{"num_hidden_layers": 14, "hidden_size": 192, "num_attention_heads": 4, "num_key_value_heads": 4, "head_dim": 32, "intermediate_size": 640, "vocab_size": 759, "hidden_act": "gelu", "norm": "rmsnorm", "norm_place": "pre", "norm_eps": 1e-05, "positions": "learned", "qk_norm": true, "attn_scale": 0.369, "bias": "none", "tie_word_embeddings": true, "parallel_block": false, "extras": ["local attention windows", "gated attention", "attention sinks", "short convolutions", "capped logits"], "init": "uniform", "init_std_qkv": 0.0376, "init_std_o": 0.0, "init_std_up": 0.0376, "init_std_down": 0.0, "optimizer": "adamw", "learning_rate": 0.00233, "lr_mult_up": 1.1, "beta1": 0.9, "beta2": 0.99, "lr_head": 0.0197, "warmup_steps": 262, "schedule": "cos", "final_lr_fraction": 0.1, "batch_tokens": 65536, "max_seq_len": 2048, "doc_mask": true, "train_tokens": 305100000, "max_steps": 4656, "dataset": "wikipedia_en"}
Each number is 128 + 24 x the weight over its row's rms, rounded and kept within 0 to 255. Layers, rows and columns count from 0. Numbers have three digits each. The size before them is the row's rms in percent of the matrix's.

# layer 6 MLP up, 640x192, rms 0.0762, rows 0-281, columns 48-95
108:145128115126146118124124129140138069109141111110127132130179070126113137108132095155141111102137106123161119181118124121147144176141125115099132
083:076136095039137129107133132111099127128139168131138198125127143123120108155187100144131129140121139134125118119143150117145152096137115104104124
091:115160109135148125109158119103108124133128110126135111124105129113173099160180150162114165148083141118168127117167124097097083126142113096101131
096:099073107108082121127099132105093117112130142127086126117100156136096130132107108176172142095122153140123116100084120110137103126144114126089099
120:117127127140139121125069090148138136087142133131145115112142108108126136109098106120131164122173160115120151086116100076120093166134124066155149
103:134116141102159086118105101103147112161139130081134109100123146149083126142131136094100146108125138126124113095128140099079090109140118104106114
087:120123131083135113123143149132136098153124128100134123142130089156134131141128095104144116126125121112109099127158146163140157122156128119122092
095:159112146163134105076104136138125108090120146107105126118139102141110103141141088110097129081127103119172173138150133134138100191110174121140141
096:137131160110129105119147122109122123127167127170110116090110156120160134142124132148119152124167134162167143115127158124168133196095151078142109
105:119131160120143096148116104125152128165116152141145145148097092155118157132123095115149155111125122092145148181114092126122136126129151132065161
103:124156136117097125100131140148146148146107132134143160106120136119117112110093125128107166110141142139145135112119129178097147155147114120136123
109:139133097148130134102141132118094120084125143131131140135125152165147126126095139099150138092082163162156132131119116126094169140143152125083123
109:112110088130184144165150120140101117106120101170152135116077127146136165067121127133085148115108131109164114114157121105178137139131103136134136
097:107165144099125137153085161131098113144175132109166092101126136113135119133123054090134178101153124132109148109167137093086156164111146109103074
084:139161153154155092140201134119111119156139126158156128121127124062103094139083162119139141121144156114152142132126133119142163131110150093119140
095:148116119116130111096153107086135115131146146153139169146096139128101134120137080118132204096120147148114139123138114085108135137128156134116139
099:130109153169175138161106102132163141097124124098143177097126113121126155132101106124115080118149122073111129181139127109099130120121143131132099
101:129122131127150104122142093126128149114133136144096101102146138186145116164106130155080164096114144117145149160166099122099123125104150141151137
095:121102122130047129133104145107120144126148142135122138147138118117149153128140164135147145119129126097145191100126163076116146129142098084113106
097:114123120101095140125104124199149128134122129165125163143194108133119139075178135136134107116151143135122138113127143108137121141068139099143080
096:113129110172102093126108138082112130144120161106128116132176142105148166125138117124118124141114163136114119121120134115162116113094144097158109
103:097122149141142145192130109135119088133152098105139113119078111066142139113124121139159163129109146137111125059118125106110103114130159126124154
096:150160110126173160155114129117152132074140121129173104091136120150154099096112122169137113135112162132171106133091145137145134125162116125145120
106:122137154141100140127118140126123120154165154150136121121133115086113155098114153111112133130111158111155107110168142115170119107104147111117082
095:142120123169121134141119136135089131069142180151119100121164139128109147091106161119121116095091133111135171112148118126143161145173112121135088
090:136145128102137133125133108125107101143162185142148161151107135096143110145114124167115139116132140122141100139175150082139113125117166107094137
089:134161071108137072138115120139141116125156147159152172122113117143099140162192093103140108128101109124136163087136115095168103138086105109146101
093:131137076094085111108092138099106131124183167163152156120176145185164131135166151148132183111100124102152139158161153101159141136122124107149177
106:118150125139163114106156150084097153169168145129156140109156119153177158129093142128134167120102128134139126125141114108160140123091132125148138
107:075116123168105096158147073159112160124139139174174115108106158113126143144113153067117102140097136122106135145157091124137113141125120131102114
092:127097101095148151158111138126134114150129151135146097099122136150134130100166156155145110101137155102153092126169146101123097170137143130126098
095:162115127096099123126122155180114141107155120179132102120160117142102197134149153115132143126151126138102147093205110169090142177120141106130133
109:135121139091163128122105141172135083109120086100108101119121115113146157153106094125104125109163087126126127173117093128155155100127121126119119
099:142144153125097078132141154130192162155167111112123063135135085128100110123108109127126113105163110093089132113123126102159116175134111125141131
098:111120149132079138158091096185149157154092096127180177112145138093139120119124113142133158144117160117142144140152141120082094112131184145099138
101:120134066093148122167161087126121110087123104100097109110132089124113115120131123161116152104080107124142115131139119121128070156137142112130107
093:105139093080161140107123097177112141145120146154089127124137121132101147106070110164101115146150108127167164101112118162105148181131125069090064
092:144123179147108117110113125165126112123133115079089074138179145115092131147094136073132164131119133156128092130109120168111168120094091121130134
102:112145092108082073128116147102105098136157113125137116122124192135111143139113130128140116143062155129163139109096165134134169134097092116105095
108:141129113084118143087138124137107141089167175158146148137110110111161160121117113134123134116085158101108117144106138114134136114111135154140078
100:122096145117126103108138100132116134096112137148134158122123113151165171143133094138155106125115124113138123136151143130110104153135092123144080
099:097154143128167140145137123154135101093144138120129133146143110130117126123125103103158143124146106119096099115124136100129079185126157090102113
105:108119153137102107169147161134135130137119128147126112150126139161128122110122130160067125135151120104134108160130130093123162088131085106143101
098:104170108125125081138121131131097184145133180152128129112119142101105140148141164100124126099131125149181151088130140145136136109120111118087127
093:126119125157114158122086132113143084123170091103142090126143139128145146084129144099161140115126104128138119128129139100125122147089118098094125
101:094082111147102142124154136125150114148153108141113147077128156149149108155129086121125113121146079142116130111133155098108108126132130157128132
095:118148139168137151121099133183137166118142142139141119081098120142105127143148155126123107121093154122160100110179156087155167087126134111126095
104:102129132118110131137112127126152163182119167073126106124171125069108144053097139120107110114153177109140122098128089107156159113121114124149135
112:109086090103128170135151120107197115153160119167128149134161081139132110165129133154169111133118138114140114164126116132148075140140184114139098
102:126106135111094141107107142127146122129145114117090089109170109084148150129140121122158145089122141125142136112094101116112152136123099114120148
102:140102103160120116119104105128146089137131106128175167147139108137138114083117127130148139119132106120143122105119105140152133124149099128151113
104:120083133152172159099134142118106110131092144116150092130161121120148108074131126104124113098138168126127152140111111129111151111110100098107148
097:107130152144065104144161142124180122167139176144099087120136110153074155113119146136153144117118137086126134119114135149119147069127126123161152
093:097128123109118156068123088125139137091121134179132135173086143157159130142154120166097188092117155148123113107141103122109126121137167112126094
098:116163108144165140133115126153144144109159076124139143111110111065103123098161091144115125112109139108126109119119102114153125126116141080093138
095:124152127140146127127116143126143148122091085169205116104135141158163177163152121183125164122133148093130155146117122108127152137105120131148123
097:096151086097120108105116159090159102146175155133166156110120116127146059133150098139117121115085156111161114119128139117123107099132112139127153
098:130132132129106120061137123128111108068098108143115127120151133142138139146104184169137155103094124150132130135187120169163163146124144106122132
101:110178164134115166128097132134124081148133106088085110086149126121105167177158114129125154122114118128091134137134150117128120098147131115079132
108:126097086159127124175137104123110126151181170128117147111109172127120114070129137118152123085179113156159118118092097107132088179104141125131127
110:142093146098132133135113130151190138131111102167151108073104083125097157126083111129109129105130108138122150162146093111131133119103134150122127
102:086163093136145136117118092126136187106139112159124132129125138068123147143166138104149131120134133109139164136131064153118127137115130122176115
105:056120131159142131140121130088108165108120124120126112139138104117158158113131110140126216121123132148154178142140130137110127076111131123105134
095:123121120126173153145139119126119128147142111148116142109133109120158097115110095104082162135148125112143176138164106128177108057092178086122111
103:113095106136101129150135157105109112078132112124137138110123139129114117104130105134172138114099149125121149110099133098136168093053132151187123
098:117169125137134115124166076149165123168158098159106114099089108133117154157069085127092141101131156122086106101103123138109143165099109101157131
103:100094143090128059134134143152098079155162107135116118112093117147147091102152133105126149124135117144124142164103140165141128113082152091104102
101:122151146137112129102126152161143091123121127119122129123170131120137124120111149084123150111132125112122119102128111147089132131111104125119125
103:113139092135174159126138118136139116193137135124135089118113139123117142125135116143150149098138109117134108098106106135101141144117112105099145
103:121159130125138087133157138108109133137117171166141133146094141075137110141107144142134156117118142108129126112120093138145106159080138107105128
107:115125164137137118131157136120161120121130076104143146118118174114128102160125131156112094113110135133168106162120152107122121104154115126119157
104:126133112119108068140120074085124088163129128121131127103125091096094116131108082134114157129129143113145083147139101143100113136081152103141158
097:130102137102157169137113146147135125104143122165128155101140135171134139120078153107104120114118149142194114106143138124122125133123145102155145
103:118089110116115154148106128121130146131180124115179123125141154080139169091109147119124082126126115118152136115100104126132126151153067116131100
096:101149144092118139112126123119131089117125103139153095139113135129165154123121162164104146095143130120156100137128150134135139108097164116138131
099:069144092173119118097119117084168113141124086104149151111139131174094125121143145157125110132137149132123157120095148088155121113146131124139117
109:129133145122126125156146132115163126147107142161110138122187133182140150135106124103137129114121161148104152159116132092153123127116145122127128
084:148088092125123125138091123113126133104160118144157164094177139120133139144057087087131122113113154104103112114146132162132159136121160099150107
099:111143147165131127112088122148111124102163132085130120128138132170109129128159097141135108116107138148119132124111128081117118120130128104062048
098:116088113135128140099123096163163119136156127099124110111160126141125156136122133129111187113104135153144126131130159146135124123133134147119134
102:098137122095151119130138081157122158135120130120122131119161127128178160121111106148132167098137105112116176150156112134121173112107142134122112
106:112093169102121152153120091160133132118125071149125118073143105164116109135148094132133115129131149140163143148102111149146117151130112131109113
092:128119100171152087143128144122123141184163139131137074105151129118194089101147166164105166074062126114157149098141104149112142127141108108126125
100:088156136124144138141098119142116110098115108143149117115099125164130141144143138136165127151175149176117095147119105145139111118110127132058132
098:125126139140122141121125137178098103134097147126157132144138175099136113156142160129090142098100137095142140148168065122142106162113140163131135
098:122158151177148122151138134148162101159110115118161134104094115164156162146118170077099148115160142134155124116144104089139090069166138101067098
098:147157165147118121166135160117169118134143146147101096136093121114082160127143151166138167127140136090098152179059110129092137165110154107148107
093:062167136151104127133144129144131103101158174140133121103086105107141129130141119138142165130121121126107137141148145140099115158095109128112169
095:120094111125115134123142094079142139088116152105102131142106122110136107145138143129138137122103119133127092124119121101167138154105164087144123
103:121131122152129110128165134112138137145100137143149107146092078104102143174149144132137149105092118146137108111122134177104111089110181105147123
101:131124159151124117133137107113139146195126136141126093148129138117160082128124149114074131124139133150158130147096127114183135129110106099190167
103:118145149109137090154120107144126087145141119110129176100140154117146107150156091111109145111105138118159167146139128148080137093160155125107168
094:082123118129113106120109133165132107127149113130119124135108128134119130131127154091134122095110109119157145138113170128140171117060162118165134
097:104110128111132127123124130121178101112152145120131132118126105120093183127165147118119129106171126090118186144148147123160079171091098106081135
098:103149119133131146154165088114155124082113152107158132072117108123117094145100090140089166087110161121124153131089149142112121103109144089129128
093:101114156082085132108125086125135132105112112115111134112113143106156114151057133154118106122089144113124108108116128137158145150126144100146121
095:127150097106127115115203127145101110178111135159137160082090117162145126150143148109121116130112126169132119108157123143144098143115102115143103
097:147119131142150133108162154161114161136139103134135124144172093107123138117137124119155171097114181166134133131137132126189125115147081130114117
098:096132121128139099128152166137126163087118105151129162146171091147136105099151133139163134125150121145183118125129126084174124139181133117078123
094:119092138126089118088139125140125117081125139139131155127073148160151097090099112092110155114133119119101148134151156136178102142140103129122144
109:109136141161163116165103140108129109085174163143158109132143146138126106116126124121127137078177088129167158142120150136155122156108169133091122
102:108115151157128098125131121102177091128147135146118147108114118170171166131141085104064108112127106153149125161119116133084133152122144078125086
100:107122141112107121074126154140126136191132097161166106102157071153084144108091139106119149115129107095102110091095145115098156131090130132116116
102:079102130103161127138144149127131082135169107134132142105135082137144166127138117137135151113137133114140195088123171101135080128102146117106143
093:121165154103090130158146128131165135121098124123149105091129178125067104108125087153079123099159114075136122119088167100118155146173084100128112
092:109097128144126134115141158151109103126119161171128132104131146118153120099100164098137126091132141160106154077134121144122148117130145101117162
097:122109104155072105073134124132108140097102123135120109121108156101136146155154134119104083129129136091140114113148132128134127106132119100148144
098:111140144105150097172147086116171081113154096108119104091116121098185098146121088119111119086130127169108119121160171135133089162150114085109123
081:114137149108156097148093170155127129127123165115163113084119109171116110166060132137119134125106132096129134129105124146144145171126132131108119
101:154132099139118118145113144152173100137135152158153122123122138142057124110148095139119104108114135158179119088163111118147114105129105129111113
100:103147145130115121120128163130155158134090137101151097156110152140123110131096118149147133083137131148184115090159138138139163149146074138116119
095:095121179139158123098129156133146098160125167137134110109141160119145093122129151107144125127137133162146165092156155155146161152106134131128136
105:097063159137153096123139132145142098128145114112100128135166093131110116167135131077132133128131172123127141156148111078099087132094143133123109
101:126102122076116100130153160186147101081135131156110124106142157089097119120086127166123138121170169136128138145140100117129112131122091112139168
102:106118075138112103120139114118179100145115130148163184127133095121142161152140162162146132101067139092100102093122097122136135111137135115166108
096:119154095124135094119112156149147163098131125164136119108107131129144103153124109138117186110135167091095123144140081153097114106121120151123115
094:125116156086134112146101127116174156113120139115160115134141142108075158094163137076101125111194118135164110104140128112124105107122163131115107
105:113132135138071112111086120098149150178144171112147083092106119118091136146146085076112151123139149118099141106145129062124096100109117092142132
083:143115175102121125150164124143113097152162138150117065117137119114182165144078144122117127131136134082098148103117141130155125152136126106138150
093:108161142145106121109155116110114108098126082140089111126194152112139118154076118129117143108075126156109096145163146111138090121142145125169130
096:129103148108094135142127151111159117137161142139119091131136143160130096136158103128141146137150112153129146127143114105149163167105165092092097
098:136099099130155156101143150088133100109137118105067136091111123116140141132082076186102139136085111139118112107141088147100149164120101100157115
093:119117183117137077096120149162151097079164122178142107060128110101178169130128141147142132082131137122110137145146117144150138197141125103138106
097:105088096103091133138139132108114171096179130156110137125130160140133137113108176129145118114085189131130114131172157065117158100138117118190090
096:132162138155119142151132141127114179129127114154135141096128158108093156138151126164154150068186154173124112115093148134159097138090099083114102
095:145163093167177101118128147138125132139137159136098120092125126117148101143131168142119114123153129126156142141122121132161125118123099120153117
095:130145190150098125085101126121124141160142135120126144106103162109114134093099129110117173145098163136097126096161135151093149128103144113043099
099:088078141133119124146141181118099131135163118133137149129124142096096125074162074145171119121152101100127162086100141114111147123118134104118119
097:115119142149121140172151136154161116109124068100128127124098145138120131121145155139098165121168129106133103168127153116131116174150102074120125
098:123142076104137106114119101134135084124102115156116085116139162118092134148123108135104131115124135180145136129129117134146162117153131105135146
110:112132150140126076121178127137111138137129100157112114114130139176140087106116142109128143102088166078147127115133144136115128167128123128158155
104:125135107117108158113108127118112086099142192150127146096073113147132153126111109133101141093167138129102125147129098122105139154119093115134160
103:101163123121117061154104123113171147127136129118200148104126133165125146118133121110119124103200125139136148150116097178093087157120172130153120
098:128149118170125128157117136163127094150135115159137098090145129131113128112158118105122166106146159109101115107119102145091086128105143144135126
100:102139083092119106161141137114115154099128177166121204132117118160129109151123086129134153114136126125115133113153159149157123115106101133086078
094:103101126113113115112137065149139162149117162116135117105119118121154139114085137145115186120110124137126131096122116123136099122113169124090082
100:135104148138110124130144107139175122087197134125123110121162110121125142095114125121129162115113135151136069194137118123116138168128063123106092
094:107100124109118104105105135166089156141144150128107143143130139144124117137159118139158141113113149128126140106162123138145135112081121079096133
105:134101093139156120146135103159180144103119155155183145146130079102145098157145122097143171129131132117148082123128148160142085097175121142168143
090:128084127166112084117126134091185153118140093111142101135151123138111127097145122076142150126141143148139100124130106135105143097114137133128141
110:118169110131136104136137168133125134145106139120153122105144120133135156105151085119130131116136135165130159118091110113125123086126075119130144
101:094128086130121134112107124113136132096135104124136137102151130153122126092144123175125130070110113115106138094133130103119091143092095155095136
107:095132069122110118130146161126134097135097142113167146082138132075128128078150082151112149126094128101130115131135132116160115127141085128133112
108:098170108131149110088135120110119134123136140100141133109154101112154120103113090128130101097077133114102151169114078183110126135159125133124102
098:123080133144151137133137123120145184138153106124143144095152095147100093091136106167111135101116174102126096099106118084122103113110112114164139
100:154063110102130100161140096122077172159114145112111136115153146091164124105125174120142088094123128135154132130096126102122125138135093092126137
103:116080121111132099095103126169096148130116126134142123120165131130114161157135107155119177113122130093116117158124123079135116098092108113079117
101:109176165097122106137170138143097116124129140140117164128094146135159148098111109128119139105126137138099165066131167107139145112128146102136121
108:133091114170087111103093127118101138122152161119123126110100135158155181153113142155125141110142140142114131129124114127123127123115083126135143
096:106081102133142119142095100122115099104159149167117113131164142122097157114157153144120153107094131123120129131133131091139116149145115086157126
101:101109101132103125097062111162143118107174117132146175125137119134062127129128133139115143112133118114124140104163135154165116148180125127085169
105:104133130162152118160105111119106158153115148105150131114111087112151146118133129128086139112149124097145118132151128147108101108146184116088148
098:143128176113140126136128108156145099147169166108142134077148152126148097158121167170145091109083131121137094086142113156141087145131157129143120
109:119149170127092082168119108134151130110097130100132125123091079077129144152154110149119172127106147113150131083114085158098115096094115109112089
111:107134078154063130101074098118138131140134137140151114129145155147100102132106127144073169095099175161110103095163142125130148117145129093124157
091:123082103138159149158111095133159128141120143122144146138136147153077130117183096125119113123104148129090147155111123142139113125099130135177141
100:146087109113133101132136114133088125155176152156108139106147118127139164143172149107103131115151150126121156172125157119096117167141124121149099
100:146153129122134142120119119093165085144130126144085099138108120153109089131155129119174129108109128124119136138137115142115115118093118119154130
109:100131156106129165085108123105103091085133170130113127089137099139083131076131103151105111110123117144131142099138124090175075111139122103136104
098:084081125129102114107083156130154179137135158077119138130080132089178136104143129130104151112101171188145123112125122131112157136091106135116116
094:136089133150116112117178131200110106159146150125129128137148144129048119139108150115188117087133105160098147137161067121141133115098112118123114
101:093099105102095086138149113104099133118103136092127133121162114131141139136144080131109145118110177161156139125132138166146099101091129111158163
100:101106117150073122109106147109114135126139121143121120108102130152143149150120061113147101101146084145127151135079101120165123124100126103155118
104:106144132103128152126126155081172092135123122137063144136129119127097148093158123105097093117138138153115142137131088096154151111117139125118141
097:130083157123130133125144130176136144127128176125115086141108156155094097149149082163096159122126152105120115138100151087158110171144145098129098
105:117118116126098139150157156114116114159147101114122140060154132118094107115107087147129112107080116131153109140075142093146095139141120087165138
107:131133124126130105132139157124112154138177169099106088124146116152124125097138124115133135097097110140143136139162179095120116137160124125159117
101:129114115140116137136090151132146132192168138119120096092159140120117100146118125108135154112094144144126094102101061158165120136139122110116094
102:088100130133107132150109125152143081167131115138083128149152160162083053138117112141102126114075164153180115113138103122110105099121139095093113
109:116144100137121095116136116134125132118137178129109120119105144162112109125132125090134106115139098162130176143108163142141098133083129132096096
105:133154137133128097133133169125100135147097136119141145146096186110173154157112151094134159110156142116103122124084116100128103151168135121062113
100:112173104125108173128150113096130120140085096100116154123128115151143142120105128110084109116102129139123125128145140144110140176100119123136144
107:123141137129117103125116135140160149111111130135103118119108150105191134127123172136147094128094129125122108117112094145116137170081112117149096
097:136121139104141088143114138137107121147184138102101114129151124131153113118112134126108109129131146131107133161162128094124136154116158120123148
108:119174114105148124076096114115155114126127138118160141135112159098109179112125099137127140095139118129119140157114120119106153115108147125106126
106:108135106153132094091111125150192108119116102160134169122129113168105127101136113105114149126164118128161129139124130138115133141124135119109163
089:076150089098166179173098154149139170140155129171120111115157136088106141138113099115115140151092179137093132121128105079118162100098121160110170
110:094094114118133131116130123102131110101115098141123120147147155105120103123145193152142147095154138118137120166108152105133126117115150093110048
106:128108118097124122102133159111129114112150110143157112162165140119140136158143167123167113152176102125137122144090116079178124138154116123116108
115:144114105173150069124124162144113105171126124137125116108155155112110136135144134122149098112152150121160110164095057094147127119093144145165101
098:130070103114108098137127153143159149090171083127139125123120146128115116114143101130124174131129177145104156100141151128137098135102106100117116
099:132114122102108108152131096126135117113139150108112086064110104129142116130100093129082117131103146148129161148121149159188103146137121127149101
099:135147160182153140109126111136115154133119119156132140078110092104163137141129150064179167111132142125109123098101096158171091134080123102111133
099:123137144119095106107127163102140107173121132160183153121098105133105115137126087111104131124130173113113099119140107124117130137115180137143113
099:132131122098113147159129161123136132128117144129178136122165165109147139119122138127139157134124160098192074089118100122118124125116096143140074
103:135144096147140117134145135168154107114074167130129153125159118133121087097109145110143144083152111113134137133097118077101126105125161131062139
100:102132120154141090112116148108137163140181148137105103118122144112135112116128154097117116078149144141077172180152137108105152075100100129090108
094:107148107144099145103140133152147148125141119101129153137117137066138104107119132093136117114094154132136134128151137099105069100130192095132172
104:128113135172075117187112138135160141126123113133127187116104164106132160155139117136143128108103125135119137108120119114127139202136124119098157
098:118105097135073142124106164157141144158150139105142140128151098135171140153104165150135101109142162098155145135157088092151161157109111153160089
099:124102146075089140091162119129148099182111124107129121107137109131091104107134126128114120087120130110108097112137081106120107105111133124096095
100:133113141055126117095117168129120132111103160097118122144184129155110127125169116135109179126068133097134152141115084127140089128071122075153131
105:138134154104114106117186084145192126155126135174122149081133141085120151168104055123109099111131109158123140133108130160119110112157133100139100
094:138099100109084135130128169136153139144156138133132112096160142103163093142134149101127123143120115141114136143139152116180065087138169078124069
096:130117118175099091112118123140149075067085140111127123102077143157109142134102104138089147107117131158129121121167147141098134114148151147122111
109:111092073130114103165145130123147142150136139126121134142114107130109167101121132121146130128132132146093161076121147139123102134140162118155108
096:129142119145174126104121098120100135109152141107170120137138145094115101125109135171125100109113171136170084171180152134119139146100096138117116
096:122150100127125104166161121109115148121142167141114076122143105138161161138127142156129159114115125150154094101138097079122132119163156093106113
100:134113126159144147109132121126157126115111110109121149145141178153140096116120099118113094106113187097135116151137119152105132129108130132144146
096:092142157087101101118138146137094143133139118118077123149161160128101140111149125141125117100158185088113191101122136104107108121085185129128157
097:108180104111123113088158118152130134113151145162125116148113108084125154161129150135143180110107186145145114145138156165151111121128127122148131
093:098129122093089085156122138180106136130143135108110129119051123111157150147088156133109100099097152109150125127151119120146138117123105114136121
100:116137115153114118144143149122168196166186143157109147110116083174159131130108143147177110115173122102114141139139095113148139164160146102141095
100:108108140127154130123122105182101110145125105174113101152135121133100142127128103138132103126185104098181109098102158150135137121145099138080093
087:145152108098141149156129103159119112140175188186130180062122133079141143129170139145133140132123111135169094117111089131144080126086108094153090
104:087131118135104113149131136115111144109125156112173121102139120145107152186095130137068120100129139104188148114120097149165148125143098100145124
103:129125109147141110140095132129148116144164155158153095083131149083148129116108148111092128111153120195147157118160098104139132128135113135124117
093:145141145151148143082129104141159161116135149160135133110112123152203104113139101115181123114148160139151110104068119079140072138131129104109110
100:115142074133132065095106120103134131142119169102108151159107122105129082124152118137120170116101120114178178132108138112160071100146105135129122
101:120131137079120125133127115105117157170086151163155135152127133138175124091114147137112102106136120135126142094101139138126111137095129092105088
096:171136143132095177136140165170118123120109160121078098146165130149173179136141179154169154131152106126160179140128114106129132144124139113110112
093:105104104124129122104141146106109090134174143163122136115115099098126190108117142068143121141137120143077157144110123130123149163048118116181119
099:112117109128104097123110103162096120107108139101110113081156136104081125150176149150130156087082157103126112149135142142148109124088123137160127
103:131148118135133158136159107124146070143090106176125118140133137153143106116105107103115165124145143156092135151111160109161158149084163092106116
103:120150139139135125121132126121140135151134149124171151126148135158152108131174119171097130081110097146094125124174138114163121110152119126111145
098:127104141127096076131163116098117078151133116146149081139145096116152124121116144105113144132141129101166154109168109108136111109120195104125149
101:148176129152177163173100155170144133169085173132133135104122110115139118134129105148093111091124149152140158129141118117162125146116125081130144
103:127122147083141097127106102184101124142122155112134144110117168100102132149177109128099106118147115121120158146132117120171121156129142140114111
090:048142120130122114145139115161181112132148091127150122132135131173095154121125107105110114111140113125119143080105159089157135124135132116100080
106:101144172163120112085139145131110096085174137138093114090123115160135161145115131137129079120124131118156139082146149128132063196113113100128139
099:120140130109114133113118131099097121161146100119118077134123161138141132119131089158111102133105159129153127146137135124126122122169143130138136
089:136153193153148113123133097120104092108126157139099059114143157146118122159123125128133129125117130140163131130128138143095091098135133132174123
112:134096124119148116107126154137150094158093104100136110110156129124114168122139107120112166107163156126141102114119134084150160117151129130124092
095:113168057118111122106134097157090104124146150115134191110149102154140119135131103151111146111107115078098127153129114124146151140119109113095130
101:106122092111158111140175147101095121142128141141095144122140138171104157132144141140153143114088170098115127144160104096107192120096154135174146
096:124106127124158110155150150125154104108138131142109111113132122168101158156128151118176133081125116109095129124124127087164101115110116141137112
093:114138126129082163138103122122116142117107100122126125089136141094114127143151155114116125119080191152126118092077115150181103135153120091120174
091:117104119112135146090131115135117146109204151133128085073144123112183118086117106122109117152133129122141126107126169152149107126137113106141111
106:093127168155151106139136162125154122146082200136118122122132122132121092117132142138132129134185090151117139172150110119144121114102168088156131
104:112162140139120149124127179143111110114077163076100079129161136130094093141137105126145136128108120082104171154104102117179116088147120082071124
106:096102095138158111115136149138119131113188125123102078121097111143097123055117134160099160107113123131142138122129094082142126151153125125111096
109:151143122130102134110149121098104108118134172148095129128120147161115130127129136177138112109080154154170125120104143092091132144132154110083106
099:065097092119108128142116089122160125100125131127126167075092123139113108128102117169134147130192160095143159114114112133148137136131140118136119
106:120151104107129117120132144110192174113107161146146123121137124178110113130117122086143141124105163129182130141110097084090069130146146134111175
095:123122111169076112116119111090130138179114098185142116112085139134137147127141133140154143116156179092140158149123131150130102128119112125134133
089:074172128158121131126140139103138173103107171133137124138141109128160104111205133196152114111122121115137125113121172150136177102111114129116130
095:119137064131090126148119085183108088082097133138173141098158122134136144150104081103094130104115149145141149137111109183126083152159169105130088
094:124153094120084141111159117099119115122101126128143145110081133112122123122120124146116123100085092098155132130176112104157134124152125125162159
087:098132168144128151128092126157103144120137138132119077114129113108124134099183098163127114116099101147097151145101126120107130149151097099144124
105:105133114118124133152163124144135128110106103178133126133120157138140203126098127165150100115128138219090148145117107129131108143141125140130105
092:124127136115127134113104138154130127138117108166131083110091169154111100181196135122124077101112136113157120151190109115145105138116144111090091
089:144110131123122135158135067122152129137085118087099180122123147116089128161118102139157111107066116137168132103130160167142095135099151135174125
101:123101124142083120097067128136178124124133093171163085113140125082139145113137141106109177098130135165117128102140134129173129105077116146100167
089:099150121133106157114147125140086116120081099101081179148098131105128161132108099139120157115133149098145167105102155090160150091107110136140118
100:113106125104127088122137111182100117102136150113123106118079123127132109108143119137111097118105125113167126160134144155192129168136113123125130
108:130140117141156146094124125139140121168158133140151129126147146142153094130146109117088218091098143144151121141166135150134147171141129109153124
100:130093118110111124095109138115114109111162130171148124111138127160129155089122120151105095122167134128121130146172154124101132171157130082154130
100:105163120128120102089112142105110131153125140160143137117153090147126135115126123172128129105105191073117122137121104165151092122113084137109122
102:109134145144148089093138122091146157141113161127160131096129096097114127144132087151132132102126175112098070111109106162152140149143191094097131
091:105116106107129120111136126110126132118112110167131132136142129157129104145196110158157104112131184105110091155095115140122153138095123119140109
103:112111121127116118098145103147096118122107117157143155110128128145152129152138108073112128095139100163144105114147130124126108115093064088129096
097:130102123086135144098179130161084129109114125160108107103119126119192189136093164163140160128095083139122133107157141112147137153122148103133106
103:110099109136104115135127117132113101131091144176116143138146109133090106113145147126122135102113129126139165105116144139178107145146184113141072
094:104145148143129119138101145128129143162149128115159153122141152149179131097141139160130084117133128139153171178139127134079130104146135084123110
105:109116161127143124081138124131138138113127089093122111108108105149137105092134105100160116110109077119175131104134128137126121161140103087138054
102:138092101143135127111138099113150098099137102134123136117114094143153114139139134117140095047105176112073153116139118081120124135118135138168111
102:110108131134110131165122164130153167131139128139111110152124105086109135096130145153200136122109168170149112119089114136111141126175084131090090
098:134105117092107124138165150143124143143147154169080142140141139100153120127127133058156153124128149127124125092162136116112134093095176121089134
106:141089145142152120111140138143136116122129096176148157109155164108145111130118101155135194100129152134149149136163147126126146210136107134136105
113:113120159120078083093100142143117089161148149160139125135100163119117112168125136079126148116129159147140163131128112124170097119106109105132081
113:114126140111076114164139161143121120104109173142117098140152158138125099098164107152104165098132155144128138133104120090104114160144193142115127
089:114156164146143122118124130121145148130082129119161106140107063091138119109103111076147108117150131092136122143138130108113097165124078145085082
103:086142140118112057126120129134160122156123093137126124108180165146136134088132104161128159100139147108117154146102147145107106115130117121086123
102:082142135121118149153113117100115162179077133126134130102125106076139124132145081145146170101152136121115106112111178141167101150130090084133115
107:108141101179129125152110138110171162167150136160120141103160144121098134132148163100160124127171154145098146184126072091131128082113130138120152
092:126103133146131132147119100144151208094110169129152119129085107127114159110116090141130155116108137124150113135147158133139100143131104096122091
088:130140087127156107132108097143131120098139108154164157129121205136146120146029111119123129143175134129126120108135109162167124144111103116132146
092:114123126101112081154121157150122153151147128123143124159163127148133149148184151134110108117123160124129156124154141129182104099177101123138129
091:121086146161079107116160112183081106116116145113086154124132110130143112147106111162138119112115156135162122134104125119127161134127134127145074
101:139087175118093134144126143176138096155122138135131089099171120130142143131067139146117128121109109097109161126107116115098078136129165103152154
109:091087143124129081136126109080142139135142146121105087132150091136147148109150124159162142106176145096200130149141129108117095135097110132160142
091:150117129152099124157157086109095177197117103134122135113139133083156109116105121122148150125147156154135137088157149110116124145126153113095107
089:107099102122156129145153152148109058108143091125151144141112107165099107117149145158159127120090143101148117101144160111141166136126135127173139
106:108120115097143099119151119139108102105093157147155158110140145150116137107098113117126171131110175110131151086128084059132123110132124097118110
099:128061117099170112125119114118130144140130147111160120100149159105107099117135113125105140132123152130193140166157145095167115150108078139128161
095:093102138111097129123133171099114145105090166121158087146105134130152156119120114115158112101072128119153144162116152148174111153143129134104112
104:125136137148100124140116128190114122117139119130154095121134110135171147120113121128141146082164103140156146124123169123097119137128170108071115
107:107163139119129147135106138110089125156138100111080131088150093116165111115162097145108169101100124107139168165128145139145129154081132123088141
100:096118111138148134176120172171090115127130100116126103116105150115118109112147105154137113115143177102135129162142111087160140129081141121156102
101:134109143080117111126103143103146108147154119158150128126127145134195117108128108169113121146133135149127138092115142112134156161093096125147128
099:113070123125107139135141142089106138146157090125126127137104183126140161132111134112171179100125130181136153102122101144115132131152099136086136
104:123105122113113095078127099150136135121135096137121121128173207109116145146126137112132110121115138112139178093121130112113119142109105140110149